config = dict(
    n_layer=19,
    n_kv_head=12,
    d_mlp=1536,
    positions='learned',
    init_std_qkv=0.0185,
    init_std_up=0.0185,
    seq_len=384,
    doc_mask=True,
    steps=7267,
)
Each number is 128 + 24 x the weight over its row's rms, rounded and kept within 0 to 255. Layers, rows and columns count from 0. Numbers have three digits each. The size before them is the row's rms in percent of the matrix's.

# down: layer 9 MLP down (transposed), 1536x384, rms 0.204, rows 1212-1247, columns 192-383
# up: layer 9 MLP up, 1536x384, rms 0.201, rows 1213-1248, columns 192-383
down1212 102:127152136187109146130146132126132129131185137147133149102136121165162126167093139099143096131148138127117159142156137146110128150121102130124115106101110142130100139144079130104085082146136140116114132124151125145188109094102109148114141133147125097147104164078141138130120097109135123125102077119152080116125150107152134142133157107146166133105114083071138124130096173133104114152127130190129141138120164148157103108099108139096155100116116167185146136112116149131099161136146141132080110197082153135160091114134092132089167107110127173151178074128103105147102151138132171128
up1213 106:156129125126154150070169108145148110097127099123101147113172160069133107097127136137132140184166104105136136139154109133161128070130145137119172138097096088110121125154132136105126124116129151131100153111128147152128151098132171171121150123131143108116163122154151095122123127125130163129122085114145091113151143161104162120149134157117151108155123139090094124132153142121136104122136119109107111150088131126146078148146105112125105174133140125135089139117175099135094096104118122147147130109148159107156123061089147140117100127140148160141158135166127116123108113152110141124
down1213 099:103141128148135122083114154058128114122166139122143165150126117148107113114140117155127136174121134114094116105122101131143118117183136120149179148141109100152128107152130107109154127098135091139143126150152082109111143145118083130110117115110156110115152142137150185125143143123128126152142115165133110139154133121106121093165147150116173136135116099117145163126151152105135118130118112115157142112126168123140091119137085119135093142094109129133167136138121150097120148128131112124182126117153144143172126148112104121118124125157141138114148071136108079075145117122139131116
up1214 119:152143124157175135106151122174117131131137163124152102152081142137121128135113088156122118095131126148113123135132158153127141156082153106114106125077140102157120128144139153129187126110151131102085114113123150110113138134144117148150128102128146137115169146125118145124152065137110150103101169095086169155120146090109124157118145139087133128129150145140124104106092125138129171151102132127124145127127123112153159166130134103118154127107129065165142101125108140130164114114180142172145102145119125144099149118129105116109094108136097124144129133177128164097105165090121150164
down1214 106:133124122141128148086168172136192138114144133158114107148163140148114137172132089144099122098146147138107143135112161113118142127121165086129145124116116121190131150119140138121175126099205122152110122100191142172170090164140190109118138097141097160101147113138109146130140116125126173120100117110123136121123163115108163133135156145148101150099098149156162115130111090156134161124136088125136118157132108108150123126150100103128140082118136068177133105158136141147113135084134128123172113148117092168075129128099121106117092124109109148150118154140115138104090161089160149131
up1215 095:126126127120119109146139119154137101118126184157103095124143152136120104172137174119147142123131121137127111121182115103115117130148096137151102124132150126127137131117144148140147152135137114150106149141168113157125125130137113123124122142068101148110114118123121137096130185176110121112120135084156140099116154177147148110134145124063141114135114125137085127079139086108135126144129164096115125144154110131108136145088091138137103082143159136128157146175164085148190142147124109151119140151081129117124096130127108112081110113132149112125176151130105095099151110110148191123
down1215 098:157136136093119153095065112110152119122113124079136149158147130160092152121115135187131140111145122131133141179087190069130136163121170131109060156166102127142138102116083141132116125145139081144132135160127130112123128148166140095146156103082124118145099124130131163126132109147136097137116136115157128101143161127136155124123135086096152131126130143121132147136092110102134078116090136143100115164133111109127165145075136107125078120123136163141166186142180097148112154148143127093144141099084098143138150110105130146125139185152171131157124150158126144173140136121137131178
up1216 115:129112144093163136124111119180104143104130125134133162129133172138121118141107125140127146138087151154070087140131148106140124115141127168106116102101082144117091147129127133165106137130132135092120116101130126155095153139142131115136092092165136123131090175140140130138082107155102129105137130156103125125161126086148132144132131139172114184137127111090120134112145123079135135164120129161154119153106109118140192112076136118128141073111132144078164106154116105129122140124112104142134127152107133134209154130147131161138175085139124168136124124121194190129115132144095141148
down1216 104:129147125152115157108127154151147157102105067118142122135140156129134152112127151131112113149106135133135119135156141161145068138137119154086090155107130136142138127100113123127121103161130140168151127083133101131157085171119111143140100109115111111083106125150151154182115139078124125151139139086111096154147120162176128127144147128155101156084156130134136088156140162105128134143126142125104177143139095134178145122096104172086124129141113141125128105166113126128145125136113110126089124125126145171155115123113108164106129118083098157134105150089188126114109149128130101094
up1217 098:106126112162133107101128088156093115099123101113075122189101115119077166143124133130155169086141133146140125104107084145118135178165131122131148087132137146135118114145123082115067116110114128106120114143165111141142131104148106119138159110126117084116092133108117114148109123134118116137110134118160108131121168134107122114176105133103100152187141138167160147167110144160162123100121154155060105114135080103160169135153102156127149063126122139118131127136121109105117127122119088118151117108136135093163134102131169129074145085105095128120120159126145112127100106104151154151
down1217 105:135106135128104128115108111172103142129159147143095141175133119128119119140101112087134079114123162159103129109172145134077149092132116165137123162140165115113134148124121115090099123122154086107147147145166119092143093133139120163143080128130122148151147123109124105115172145105131119107145132130109124126140160111136083162122125186121105152161156113127144087123141119124104118160081164168163095099147160151165070175129169159160174120121112106153143135154159120106111152166111114169173179143155142141145169123124116118146125123116128140097106141084175089096103126100111125105
up1218 097:127123140139118112140166148104110125139163100100185118141119171131132172137128095157157103115166112152104148138093128100121140122127122154156150140157141089136125125143134168102127164156091162138137126133125156127139180118152143104149066194109197097162147122123108075165100092145116157148139181102099155103137133112136147129164099132107133151138120103156111162109076142181111131135118140153121071117157148144144131183135140106092149105069148165130100144155161135090171118145119157107176117140142126131119134108109132144093151144168098102117115126147157143096117100126129172156
down1218 093:133122128099112163112153144076085158185134088148119114138152105144124107108129159130124106107136176145109170180146158148149139097129139114115151114141120112109159143128100092115130159129129157118126096083123127140157096152123108089112140136144100103137123162076159119163126127138147094148114149129180143082172112112136125123150117097095183137113123127091154152153093169160119154143116126127103126123166153127163105189098148101102124104089140143120153177097176112110111126112117102104095162130119134113105130149138163104132160141158147127141133100141127110122138153107113161111
up1219 125:154143166105139141107125130148129162089136154118107142128100150112154071124136114088155140129092126173151098150116127138145163099117156130114122153109115152113110143133120138115123153138097142172102109146154139143175155139180107132149097143119134106108124126133068085074134151132111120131148043085137086109146093140110144100135126122128104076097100098118157126134079132133132121128139151129180144155119111130165171128136101162125154102072098107100083152128151126136148125142173144148166148146167181088140158127115160099146116093160152149087128133183131139145129151099090120122
down1219 113:144076159128121138127088109113128139105133130127121135136120176130135109180104115131134178119107123108187157093138131148118115108098142092119148112090142118107112141113168132127124129101086077146130112111165107148114086151154136149079127119140161077135116117161114128149172105106132130126148129118125118103119098120096189153138107108116151127134170100113155123116118141143131079162138157142167113147123176142092139143111125140132157115108116117142127136089121144134148114150114166071163140107129085157119145172104124152127114148140126162104148117111168114129151137113133141113
up1220 105:156120109106123112086114161145088125126125111167108165126129158120164134103168139142125094106108145124130166142111173124153124099129118130164146109141107136142161122119110064110128130134160120105090141133086124140121128107105133130060117106118111113157117150128122125163132141124152129153130170138112117153114142110118115091123134109120150113190154166105094066107096117131095133149136128154148126157120146131171155143166094150107133150142088073117146133119121130132143099111148160155099138098119124180178138136118127090138127122117129105158126159141130142093128109099097152095
down1220 103:126154113114112112131117124119116140153081156115123117123092148125087147097159133121176136115097142081136126154187118121122146108131106126166132124151135138140144157135110124154127101077163071115163117121155104106131102157097128114138129100150114131166134150148083137139167124121087105142103091156180182132147152109166088168152105095134117141151134123121160070125137132132092149130093115132136110116144122158149142087161119154139120153139090121135119135114116137154094148141128123154124123131119138155188141122127155106168155169109097093152128129081123172148133117157103156134
up1221 086:137149122126161100150072109131095170160152148133104085147117143095118074146149148139124101112170133130130119146158110113127143138099132117136141127147120115153105156117115143168146143123170119131141153149137139118138125137096152135154142139091148151161119112141091133151142129154134112177092115133140096110161101150117098126133157151143112138104084125106130135110141116124153133121137198121082103123133089124129153116132170155100142135092110157165105139135177123123133150107139101069082122135167131104170064101109107144121105132126186160156108152129132122112119127149111097087
down1221 091:138124123109172165114138093117111116105114156135117190115131102080116093183141144119103108089121114134100110084119119138110106147173108144087108113121128122091139159068116168120114149094133151121126138184138122167103143085094164114102144095119117122133126132165121138150121132119140089117151131138140128138137102115117128166090095156080096123133120102148114133137091151094120129142165088152131146106138114100127144109120133094180085154121166161165112147151139142138136111156130120122116091086118097128131115116155100127139084085112121143154110172101137088034158132119132169106
up1222 104:138146115128117148121123160105137170147130119107142112114137149132141140092133126140135095145144107133140122073148130084146117108133159153077156131088153106098122133135175120101148132132114142135111128126115120154126178109102112133149122137082162138139090137105141173124158148138105146079114086114127148121126106136138109171153109144104107162160079106135099099138127124124157124098162130138113171096070149103143140126121123103087141095120116126107125111110133133117157145130151129122137187122116159152149114141128139166117145138179104148129164103074128136175110114117148113121
down1222 108:140087121103119124202184156093104145113158097142102173135100143135145142119132135155171103162131127100160071111135123127142146117102175137154198122127076061193097137132115154122097168132116129123126142185148150111082150156147155104154105091128170113098156166079144109128109127159123105144109097118133135136128141114102144111102138112099150125135162171125123161143099128150115190118105119099133110127123139088138096117134111110129129118123142135157127162155137114115130133153094107163137131104165114145173073118151116164155118090121126132122118093067159125098108139098103138154
up1223 096:079113076143147154098101133146171106119116143148126167139170158118131127162127123133163200121078130107101182109166121083154096154110141213109121107153103094123108100165105133101134167141086184139121106133151138130136103125072157158129117152136091123110132116138121096114153136116118075135146106154133123179122130143122101152133168118167118094154136132123154104127102144120103099117124105110087160144124173106121151123148147135139130110158111111125091136157093145116105152146152111107166113092170175103127107141117122132150138160129139141118146125115139165075145125121147150077
down1223 098:097135115127137115159157145067150131120095135125138154142184095158155146141133134073129153165132135113096147122119172130158111150124104121101138111171117166086177149109123115111122078200130099115127075153152098139117152120150098127108126128166109162139125094093141109107086147119106144109126104177148135129146089099085150140139114142131108130144105096137170150154117138107091095112104161120116127098116126168160157173085125123095130149122131138146129109139155154157132094144133126115174114072162091133165099144117146148167128141079120134115133115146086096109092096118145145140
up1224 104:150151107095070151121122105102144117152123160109137134124142103128113113141106131168120113136108072135138134132123133117168159160121139124129078104135107131192125089149176141115099156124115113162144166092120100162113140142107109118114125148145137081117180144145136132130112137114157105100155143148100123146156154130082142152128115071172134150116155140129147072070148156123128083143154111074158107128089116137124115140117126159111127104052125129106107075107113159154141114075175126138145150113118101125106125136125127078126140141131105097117096128137156112133130114098175114102
down1224 096:182139124114125151124177098206117133124152147092162098104133115118154110135134130101095099117139110042124122134128146128170121142101149099120169122175093188134144145137129116122137134142133161151156098167118105136158117109157107136091132121145105105137125173115110109125155159118123166125116115097124115105148117119129148089116151129083104135096129159121078138112065130111138150092121159123111122136133131135135112094122128122096117105167151131126156103143161138137179129173147070129096136162147132104098100128184095116105121143135118094118112118111104137096106178140141134179
up1225 097:120107088124106110135149146147127135172156130113132183168122095074138118135120134157107149165115117127151130116153137148168120160075133126099126134116136086144118113146137139145169147094172105108141143176106094149107142113156126137139162156129107154147122140118103129150126165125119176139201175141076075132126122099107114109136099113091131131085119095116114101125174085108097122153161122115102115116133110114125075116125137117139126116189094134120115106144125162082150157115185096172108104100129120166156157124186072106130098144117130106133116104160122115152147086135142125147
down1225 107:142121103130130164139119111128121124121113134148109172155145141113129164166139119150097109156139109111089124113143157161165155146121120184107137120143155131125148158123154159130124132111157105147130160137186172177121134163138143125152130136123134113085141160117136112139167154146106126166159113142163112113148104129116136086162124126083125131125160113177122150135169154107107095171140122151138128110112128115114118096098123142134107098123142101115110108147115092109123150124115164140172120141109109095146108149113115172152160100144143125114096135126144187142122098125161071158
up1226 100:150143138160135103166074128122146090142113124130131147128125156098138173072154163151094132122089123192132099123130075093076126115132144091119126155095111092155124103142105153149123139130130109109149149102094143162128132145141110103172126142127168131149146121104153089109106104116160117141193145079130123154113174184096142163105158154112129066143136143112153113109129123160107118148170117129147115148143067145160137101137192123163159134139171139159112158143149120107136109118181108133150133132120133137171106138162132153151144146106103083113117120120149151139145117131180105136
down1226 101:095145143167092107131164138126153144116124122142123113133100180141160148121125109148049179092135114101118093065176126146113080115135164119082101084118176123127122123104180129150147164111121124124130131119148153120136109133099131126159116093142076091115139093138114149176122081144109151153148158139122116098143140100123145130117147192111141121127141085082102109124136123085161114096129134100173086161169131127125120105138114116137144086109130148174112108151099149115165125119122109083142161131136115122090131120140106138137124134160129138168155128124062129147117110103090099141
up1227 094:070111166150122125108093113115110085133081104101144145124164129140113113139128100142156135086082148136136105124128112062096102104124129152112156088140135140143137077104124176103093115144144123116116104135121136135155181120118117133127129120121132145149166126126142119097145084153136146130123123158112138144082128154139056131137162101142163145138105130122094114091153094116157107123114143135129130157118123140090093141099162121135119131130142148136088104145152104125135142085112128155101106129139086114143098134116096118113104168112134093112101140112122138146160112137143108123
down1227 101:130128164138116153113128134150151123136131078110132153169152123165092121146140127150123131106159120129138113199107105144131116109102077149124147125132143122162126149134138104124087167134162109109111153137154122134138117155155135128121105122155144119099109134117118095120118065154142092140117122178112126139152114095123152142095158164186175128074146126126137152149126114108124163115078075129123107137109129097058106095106124131174157148140116119079112128142107128122125161136133164126166142125101127097146181123145150114111161170157106158132119136120109114124141129147112137110
up1228 093:113134096124106163151133138154150141131157165120158122106122150116093114081136151145110126155161084094120114138172097117166151103168100139123102132170112113119126166148102083149125152179132138078144145145117137149108134117115149129115131115156142108132181150162112147128093137117113152129126125097090133150123128132102120120165110073111141098124129155154159070111112178161135155148129057137129122133154111117149117080101105112158193135146106123131126124140168126134102120130114115126176068150116110134124140130117166145100112125120135105111142125135142148108114135137102126131
down1228 095:101124174113131082168153109166104095098139138159113123108133130146143078134115140104136149108162124141145111131135095124111097164140156102138107129146163117161125123113099095083140149097106174121156132139134128110142155153122098129150123126100146132105167099179125163132122115101125192127152121121148140150129096120122111119112102119135178138127116151163096103124105134139102099141078138121122148120140136077079170084122128091163132144129127144111168182155173181112158095123116108131139147145138094102167095137131114153160081101120069140111103118107148101098124112111128121100
up1229 099:133129137154129157157134143100158147103116112129102140119102093071160095145135093087115094146144181135078136132116157146131144074133144128128117121150100163166085096134134155176144134146151140113175126089110130187146149119164153118121150172147132148099134121167180103141136112100120112127134133159143134128148119127118135131126150116149109108104090144143101047133108086128116108148142156089073137128089143114127108137158161140143094138121133135154100130132118142116131129179120093080121132122091097080155167097139132153125128127187099107148105143151124096154125148129120106152
down1229 103:114126132107163116128108120171102133131136125138152126109119119108149096105115124151101135156110133146127146138161143117142116091140118147101095168074127163141129134150149115082150142131114128150145163138116092100109132135115128126091102133134089149141108172139136097114123078133131122079137176146096132151075117124120155162118124144107131166121144138113099141142123102145111140179110162137179112148133129112179121155122163128138101154087133176102105156155120172119154114099140142133102158108094188074141159119118145115080130133094111115113153139126160103129123149155140131129
up1230 098:148152096166122101132172152108144122149139149105167132088119128117105150091128161182124156109157123105117160118125144103134157105098167133097123125041110133163152167122136127088146167146114132087094108153118109131132117131122130125113121104072172148100086128137118161133119080122134167107109097147092144111156131130143088118147149128131152136107126164127110129149125098160139130176129146152147127164096135134100114104080098115139102127136155137162090112130056107087126107147112099194127147119136129124125091128150126139152146138129125094114139158140117118128133152145097122158
down1230 101:122120105158162133065140123145174118128130119120090111133111149156095104104098106148083118165149116137139129119113132154149172162114162123131071108143129138099164129126127080139123098102111139105135123142159120115163075110126146099105149105076134124138122170118115099192152121119138110120150128094150150119093112130132123111122131125108132136133145121118119149098190093169160127147134133134140158092094150155140137144121127113120090127151148151129118102156144140157131111126077118163159106127134101071111146144080138142150136132124125112135169173099127150088120154116169120125
up1231 097:091125114118101134165137088151121135140168143149137141107098168154117108125154135172085156129105098124125142152147210077096116142143134182132120107118151139121085158079126131121103154150119138092130145129117122111144129126139111135132121142147114163132158159112158088110131153103182162123143090128111133161113142109073124144081096154143123185148124102089178147137076106125134137115078155137119180103110154102118128172109164132171161135123123119156105141131102117109136134121108128165098160051179091151140131162136141130143097142116152114098142109128153131083079107121128184129
down1231 104:132138143100115110112128108149161155141172123129128115148152122105160125106091140135114084107186151155120108094134086118095082111164118151119113161090142136128115096142114109147114108179086080132091097113092095138127127148093131147108143165127123155090094165089172116112145123125133093128128150149123116100113154111147142127127129122150118140134172097101149136141128107137113158170151127147126103142127094173165143138145121112115183140083128111145105101115143130139124119140145127077123121137116133107118148140147127162055174131136103142149140142108123153080095088133122155145
up1232 105:114119151125111105148105116118099144102154097111109138079150154130131146161133106135139152150129117146109120112141130167105147121095118158135131094203074102092168153162108145096105182117124141121119147139089139113139171094110112129136122120129146139094151151116101103090108105142128110153127122088119112100132144159135145080095118089138139188134111150157193150157182156095127133100160108126144166134148103091140119122082119142097105140121154138111096122126131091129129103135120134129129119141149134106120115109130099079122131110147144104123148085168069168125124110119102179151
down1232 101:153189139156131122143179147133155105119097162142147101150151142138123122129129140121126105140075113165151134117134077077148136098146122124132156142129154074115134118117126127116172104156110103160120136142138109117104153132130162071115099114125103160154111120120087144118121120146138133129146098125095161148163156169162131130128145098120148131168165150175156127074156068123132148089143144130140132138131127096124163152122164155127108104132163107112131153124140100074131110125094124137134172148124144120110125102155157119146120123129132129163143132148139122118145125102133166119
up1233 099:124116107138165162151075127156136103175118111162135103126128108123165153121151132106147120138184114125136142129112154080119137112123155135117106089108098143127163127161171152094095140116148136129159150109142117112128133107172140143111137129163111132105133169158159128157136088155098143126126156134087169144151136140099081206096132127108144099133166081103093174104123086087128143128101088165151125122074163126105152119152164130116144168122101138132105104157136132089152094151143137149094072124086125137116142119167134139107093129135090125161120109148098099112114099102140116115
down1233 101:135138104062152129152143135102105148168099146109115115139124101164140153107118123118101099088132157136160125127155152147176106122083165154120094153158129110086141115142111073134146123113146118118142189130165125100090102115155103143126148130117103105133119110096129139174118158148118112097133170144144122116111127105145153093134106102121149125136142123132098152191113117164152152158095133115124123136114145126141140157135139143101133144140124142117124132128121120135086153120162136090135113132119125112145148142130120115129149093143097149107106113167097129176113147153121112117
up1234 102:141156111128104172142155106197106142140122122134155117117129124144128124138120151110100143133150143106081132090094128152089132127087126121083152145138128152100135069099128150155160142151112164148085137166134101144169106110136120102088122077126133153113119128119089075153134129103143190129143125139137170154124139134132130132145147109119110135138104130117126183119144154128092137148072103155093181107132138140128107120147158150105156107127159108159152134142150109127105096139139137175153123081092138129118099111153123147085116121125124133118108182141164168108110146173161153151
down1234 106:129099111125136102142118114123139117117078094120109100142156128144119119089114111108146132113167092158128130103109142148150133142123145123084160163155104155136176117113134147125137123135120159115100127157132154104102121105160111113114104117118143108142152217138120099108143157098131105124134120079101159126075145131147148081124125103094109137116092123107090133124141130110114107122126078137077132158123140136118135092121142127069124125130158159089120118145148152198150136172138156173165155140081154143129089145158135102157172129102133116154105138155094151097116116118140136132
up1235 098:129087139167066118101102122138141117126150118136148102168138149112185173151134084102111147127168145142193172160127114122128144161128117155124117119138165145148158120100123155092124140094103129162132136096152151148123118106146155154117153114149136125126140116109155142093164118108151083131140124150149106161141090149137137132102128129136108115141138185163150087120145151122124163114113167109131148142119116135130127131125224148114133095118134109065109160117146091079121127128130129186140137155117091114137153150122127095144124125163151145106155130132130151118132142144133141142
down1235 103:157124139138110107208139064099098116120133162115108132089125143098105107193112103135156116144087144141150121126130148109125097105091151099142131110132107168105073128105129156171113157140128161115137128088106101097140122086102152170110111123099154153148118082140128136101114104114160129118129115125108116147141153141124109108131149148115161105145149171146118111113118136139155139095060086155136173125120132101122156125130164133116140090087113123127098167124142126054116124160135133124119146118160157134089136144117121101098114100134138105144179154093130113100099146110088172126
up1236 095:139144092135135115156107116201167151098079127134124131132122122122130179135089109104105139116111136112117136110115142062118122139113125126143141117084138146142130130099099155125097157165116131105111152119164146114093136128159128116125153112093150135106122156085119126130115161157120169133118164188114151112078122107127112173135109159106128116133143152108171155135120098170128121096115148062100144133126120142142128180123158138118146123103150139100121072103155133137143116122103113161138142124139141112120158124108066137108130132133155134078111124118128134179182144107164107139
down1236 093:160152134127163134126122074134111100130140097142116145140104144104144152179137103176137110119149114151166197081110140132112118093179139133096141112103126120131120100136127124111113120121112131086092164105139091159098118126107174130148068069142125133134149201143136152110109096133150129096163119072114109147151080119134133120095119113112134120175119133143132139143113062130126141136121148158164130132169147125109156115147128143127184134099140138083089097113158154153180137160113136128116122142131080115136155100168119120112125103098128169169109099101110115115160157102134137144
up1237 096:111142120088111118137137149175123097177133143142173093113129160116112140137125137121175192158112102127100136122107085125130135150153113135145134103123099157107134113147117144144120122139094124094126152080110128121130110127130137143129111168133172156083093117119117107141084141131127133116104142133141131121118105126083141094072177161176138113112126147120142187090122144142162136161105133132116104139154150175112129070110095138172123094131095113121119161107121109087153127122140099157098119118159165132139100141118118110139110143141135156127083104157148112152123133113124099143
down1237 101:123106134092082103092118141107174119119121123121122150164130100140122150085121132150172122159129070160107115140158090136125126124125124107166137125155123121115130144142094093117130131138108123133158126131139143141159113133138180121102106107126125163131162113056158127138106120156105124134122128156138163102124151151099114078083149109102100108133127139113119127129122142090162101089098125126160094076155137114106089119083159146160120165151140117091167095162124115127130111105093113114130140165122131141142123184130112099120168129124111153119102183120120116118151084152095109107
up1238 112:135091163139123161150151137134146161154106171108098124100152077072153165144141114103141085163135122130118130130155133136106115147110101168137130136137094111132127115142166125135136122198147146120148121138072125114143073115089102124135108102137135124092111095140083163127127116150076117127124179161145144131165110129115161149123118134147130100083127078102141115136117127124173109114116133156135122134116122116143067134146112155176133142153125126126069133106153141143111113142085134174124095145151091153102130144113140090150121111147111090131124149144116151142145104097125131136
down1238 119:133136127117136151149142126141150083150105137100104116141131141139149128129150099113080097123177128151123137158166131151110150149083150166097100140128093118171153105100155128138113086157143150130166107097129122110163117129110108129138144113105115155120171115126124138131148132127117144091078172168144122128157115109142110188084157127130118102099129144110133126161157167079143132166129130094098139125128169136159106124089131127104204111096120110153105144127136133100155184149142160118172173159079095126106118081118130118152141134142094126133117130106150120087149099120111134156
up1239 099:131157102153135116133103096102125145143115166120112103145146120082133133115138167122130120181156112128132105123119124131072171089134145135126142115124151140162105140145148111073125166145104148084092142136120156146119080102160147129125132097126133152091117092123110108108125118121134150099132104123141159149138113088101140137161122150059102105079167145136096124156141149146108180179153124112144112126123122123136108138108107132114138110106130185140137107064128148148107125105167129131145143142151127127136133138164143122113100133142101097123138150142091105132148154138095155113
down1239 102:149113126150107169124161102097142131150108116110142095081125108112115097104100128117120173131086129152132111113145135152155154158117102150101136160147138080095110148137150152133118132152091140112141148115094108121133107140139112147101156106154154155094133123124162093131175126114123113089141121103116141147158171149154156149141096144162140119155122156132104116158126133141120090141157132132134106152169138141136150131129070134127151144170136152133130127182103145138123150112162140107138179103116093135119148118119112147097131141103084135117083111167121117104152145168117121138
up1240 101:099136136145171144142141132099166140117130102059144108137124097129151129122094144109066132121087155081132106149124145094109114139035125124120079129167134122113127123132111114148160130182130176110141135157121148069123154115130154085164145117149147118135122143158141112113088149156079138109126121206101159106150131102120156089124125109112130135140124133156095143111156129145144123115143143100103141101109101094153132122153121079099103116154128106152108095073161125147111123154164166169082155122119130106120170129083109149170149136104134113118115135159085152138162118137123150097
down1240 098:129141133169182108127128156121122116154137175114140118102138149142138093139173126105135142135150158097144105124110130122143096124103076127102100135103092143118135110151159133154131110118081137152109149156095131152071125159152140109133134148116106131152095135157152063128090101146126108116085111135122118139121094111149138130150124125109128120141136169154140115104102129104147082083141119108122168087125105157063139137136118123160141124089157128141107140135098157142109122093145161163165163115108142102119113151098130098149107088135116122114165092115154106126140158113111158131
up1241 101:164172145138131094132087194126157096116078119120162117142140132088185143120109073125110166122169117168132086134124131159142128124126107135066140137150116141181159132092105160130110109136121102173146140112128162171106123144157125127126103143123104078073110144175070129147146153140177140106124159131146161159133084097146168107127093132119182110130114151142129114140096157083148151122125136126104134158152151104110107117169141109147112124136128132138130130144078122131095065133114080158108123171154143136139091155129125100133121124102092131099145123152086116145163118140121156136
down1241 106:131127150111153117142112118111151111168113149133105133108176140093119092159173149153103124128140109147138126131130106105112115089135179093129120151133147136132118133150120124129098110124132119142133134091136099184078123185123112096132126122135115153155116085170126122078118154134117125128122118142131119158111088158134133104109175113096145149179113100135114177107134127110137125112125134139104109125125126154138133063117127157128120086135127130148121138095123115131083124161049139150139092129159133087146159141069145114143116106129096158136120135102120154177136125130133090124
up1242 104:125177118116136132145144110172144146162123112114116127122127154146113150106135136117128176113124140123111099144117124098092135103105126121146118064158144130090121143147168148122142147151134172136141115144115119153131124099148127121099120188139119141138108123102124121094128095106144111096154134110131126074133136096127113102119141130123142145115144143047127089137128117168105174150130104109145100149080119064152132177147109173133140092129120088113176094137118116121107137165122129116128145134113153115149167160101129153150143092133093099144173139103139115141149145097108116118
down1242 099:154114138101101105139141165122132126124078124112136142116132112119123169123093139122146097114110124124146129137162127109113135150122127153090075100139144090132147165118138158149140124128120165111127118164170145079121157090130129127129144120124142164116108094134119130137176125150135113064082125105096109135129155117137128104128142130138094149128168143113097171137092118103078132120098130140143119134091097123167127142130169126129126158142162144149135120162086151075116123135103082133148154129087136132092143125104118152152101128096104116097130096120113110129115113146167132151
up1243 091:099148141150107114136139133129110136153138124128128141164090110110126127127118092145145122167144098155138162144141130120115119114144159140097140151115100138143109123127130156140112112113131106116127137115105156158126129148136061128138111089077131155114115096100173137150148102139123135102187134126121114121113129156138125107141169145132176113117138154151116164130109143148130182125162151112138150137097111161098111146134114153113090122165140140142221141142097083139123134154100127117138089097120130162145135124153071119099099143133132132167144101159083129134119150183137104162
down1243 104:089084126164124131099182153140145107167136123084138179100111154091147145177075135151142116157117126110136125101132101150085115102145127137146077150148171170107151102113181148110141148083132158145117133108112097115156085125141136121129148113131088114140107163134149100135159116101154111106163110104124140147150125103135124130112125153141091170138141127161123104178086125139118082125130152080141154121147128135074159153103142147128135158144182126163106093094130119120137140061113145108103134108094139129165125110127065110145089133097094160128106124127122122083124157142080144136
up1244 101:104111184158110145144101095154138142169111139131134118109137181158119111159165120101144120158128138092157135110109132111125129133137133102144143093124177104114148092116146170105147179115163159098137170130134128095090126134144120129108149141163120136154134132147129113145128087138160099136138174162107157106146062076108133122137175169168146147113140100119115121115085091135120094125163117125136129130124170143134155120088119097158097142102137137128152141160103129088117093127104123103121164154085113121164172124090123112164147164144083105129135151116118097161102141141102151166
down1244 096:112178146129124119146150105134130074111139128163102166103134126104150063146121174147128126136146100133101098111100102112102065118157113079196105088122118153157112097125130102109135150074120156132151138157115153079129123155179117153154193168129109123118123104140117149109120094127151110135123156148145135109080124129087112128128080149126159141142143117129137166162121140104095130083098104122120122113137096126183153133153130114068092133091111139140140168121157138138104120127095120139157136131151099110130136145123113129097184118174143122133163082126088164103141109159146097128
up1245 105:091143135130148134098124147109118121116174136156158162144147111146158144087139110118123106092203160175123159098098164124151097089096058152136157123109117151183118124127125128209117139088146138137099143118147141149119127132149118168099140143128139133169186124158121148057088134139123139130144138144121134105172116096096102110139095126132171143095114118096122118074115125117111108139111157166151129110068164172110135143099108133121103118101130145098127149140140115095137166106131143134150134098113130136111136144121151160148095108134087116128120142140116083102160151116128099109
down1245 101:104086165105138135114143152145142139147110118125136138122160109120162151084101118123138166143160122101095093140146142116140172094109134118140162114152096109134132095077121149156135173144126108143140158121118113092158146092125099101109121103109162101137139122140140140137135102168121138106095115199122162095114143131134155131128108153185139141138105132118093121116119093098143114119135133112151118083109170165158146126105140104133137153134171121096131098135096139132098136153122138132146161120129129154132077095094144102143122172096109095139128117113134136135161141121105087137
up1246 100:084098151095144142166137132123178162086145126141176131119154113095136102134113151123173142112168118127124133093131117117118120113163157133114150157137145089139121147116093146140111114121160108174118121145111099112134150121120124123152136197131118138093115114101118164153124116134111122118155110161146122133095137132139119114090112091130087143096163180155172135113125082102119130159161143124134120102170147116162113093129164141140113155167128104144099125115124091108151134099120114142157126124165142117151094138127103105147140153108143160088154177109160080135153133122115129130
down1246 102:134119147130141129129167103127156114116119132120156075172132157165106097144101114144125138150132116116124151164095136134153128130067176163129132150130118144145111174124123105124122118152089101167132083107109083139133150127201114116074188129160136142125108097145158159120127129148173102063141140127124158105121101124121151111135163103079110153125108120136132153130142125093099110124155129105168123121105115118150129128117105126149092148135127142148134179157156085121147103154138162057169112081134136115141080120107158157144099134099099102117075145137159078108127114125126124129
up1247 099:097079116108160171096124137159129121084102168143121163109121147093117140088116129148136128127145127081109145129086120096143117109131134119101108129125144110119138111114121170097143142108146112146137120112125112124134156130108145150114089091124178083196184154119095144143089103143084113131115122136164087094150145119132143119162080151123166116156119149078102143166140142125159125133135139133164128110095129140156153113145132143121109164141146119106099105118118088157164076083150111151133156126166107128123133158162155103096151118155131117142119070086125088111124100088119107114
down1247 101:091103121124110138132111099119171143136110118126119092093144075106127147124128112147201154103155148136122152178145104135115131125143124146101125186100100109158168098122143091114142122131127101148115072122154124137091131145163107156119145141114158105093194093140154104126121119119153131126141131119093111160151121128157168129096131105127100173156136116140100137112120162154161123110118152157158131124104144128132124144125107149142152118139178106105107109134115130114112152115087167087177110122090134127136115121105091177157103157142160152145123076142125126148186113163170123100
up1248 096:095143124169181119117136111110148135139165141093176121130137183133147155112107139148113108137086139118117151164121153109117122103107104138115156163169104081125082165153144114076135130111133145163121104124169137186133115087141131127136149138104132185140163093112133129128138137146127136174112133090173144121109194102126132076137152115144125151153112127108136151137126137117123106076113150100127139085146145094142114153105118085122142125172120126113093157115145118132104096140139104119133114084083140125139083130120113129097082181120145151090182068122125167133133158119148113113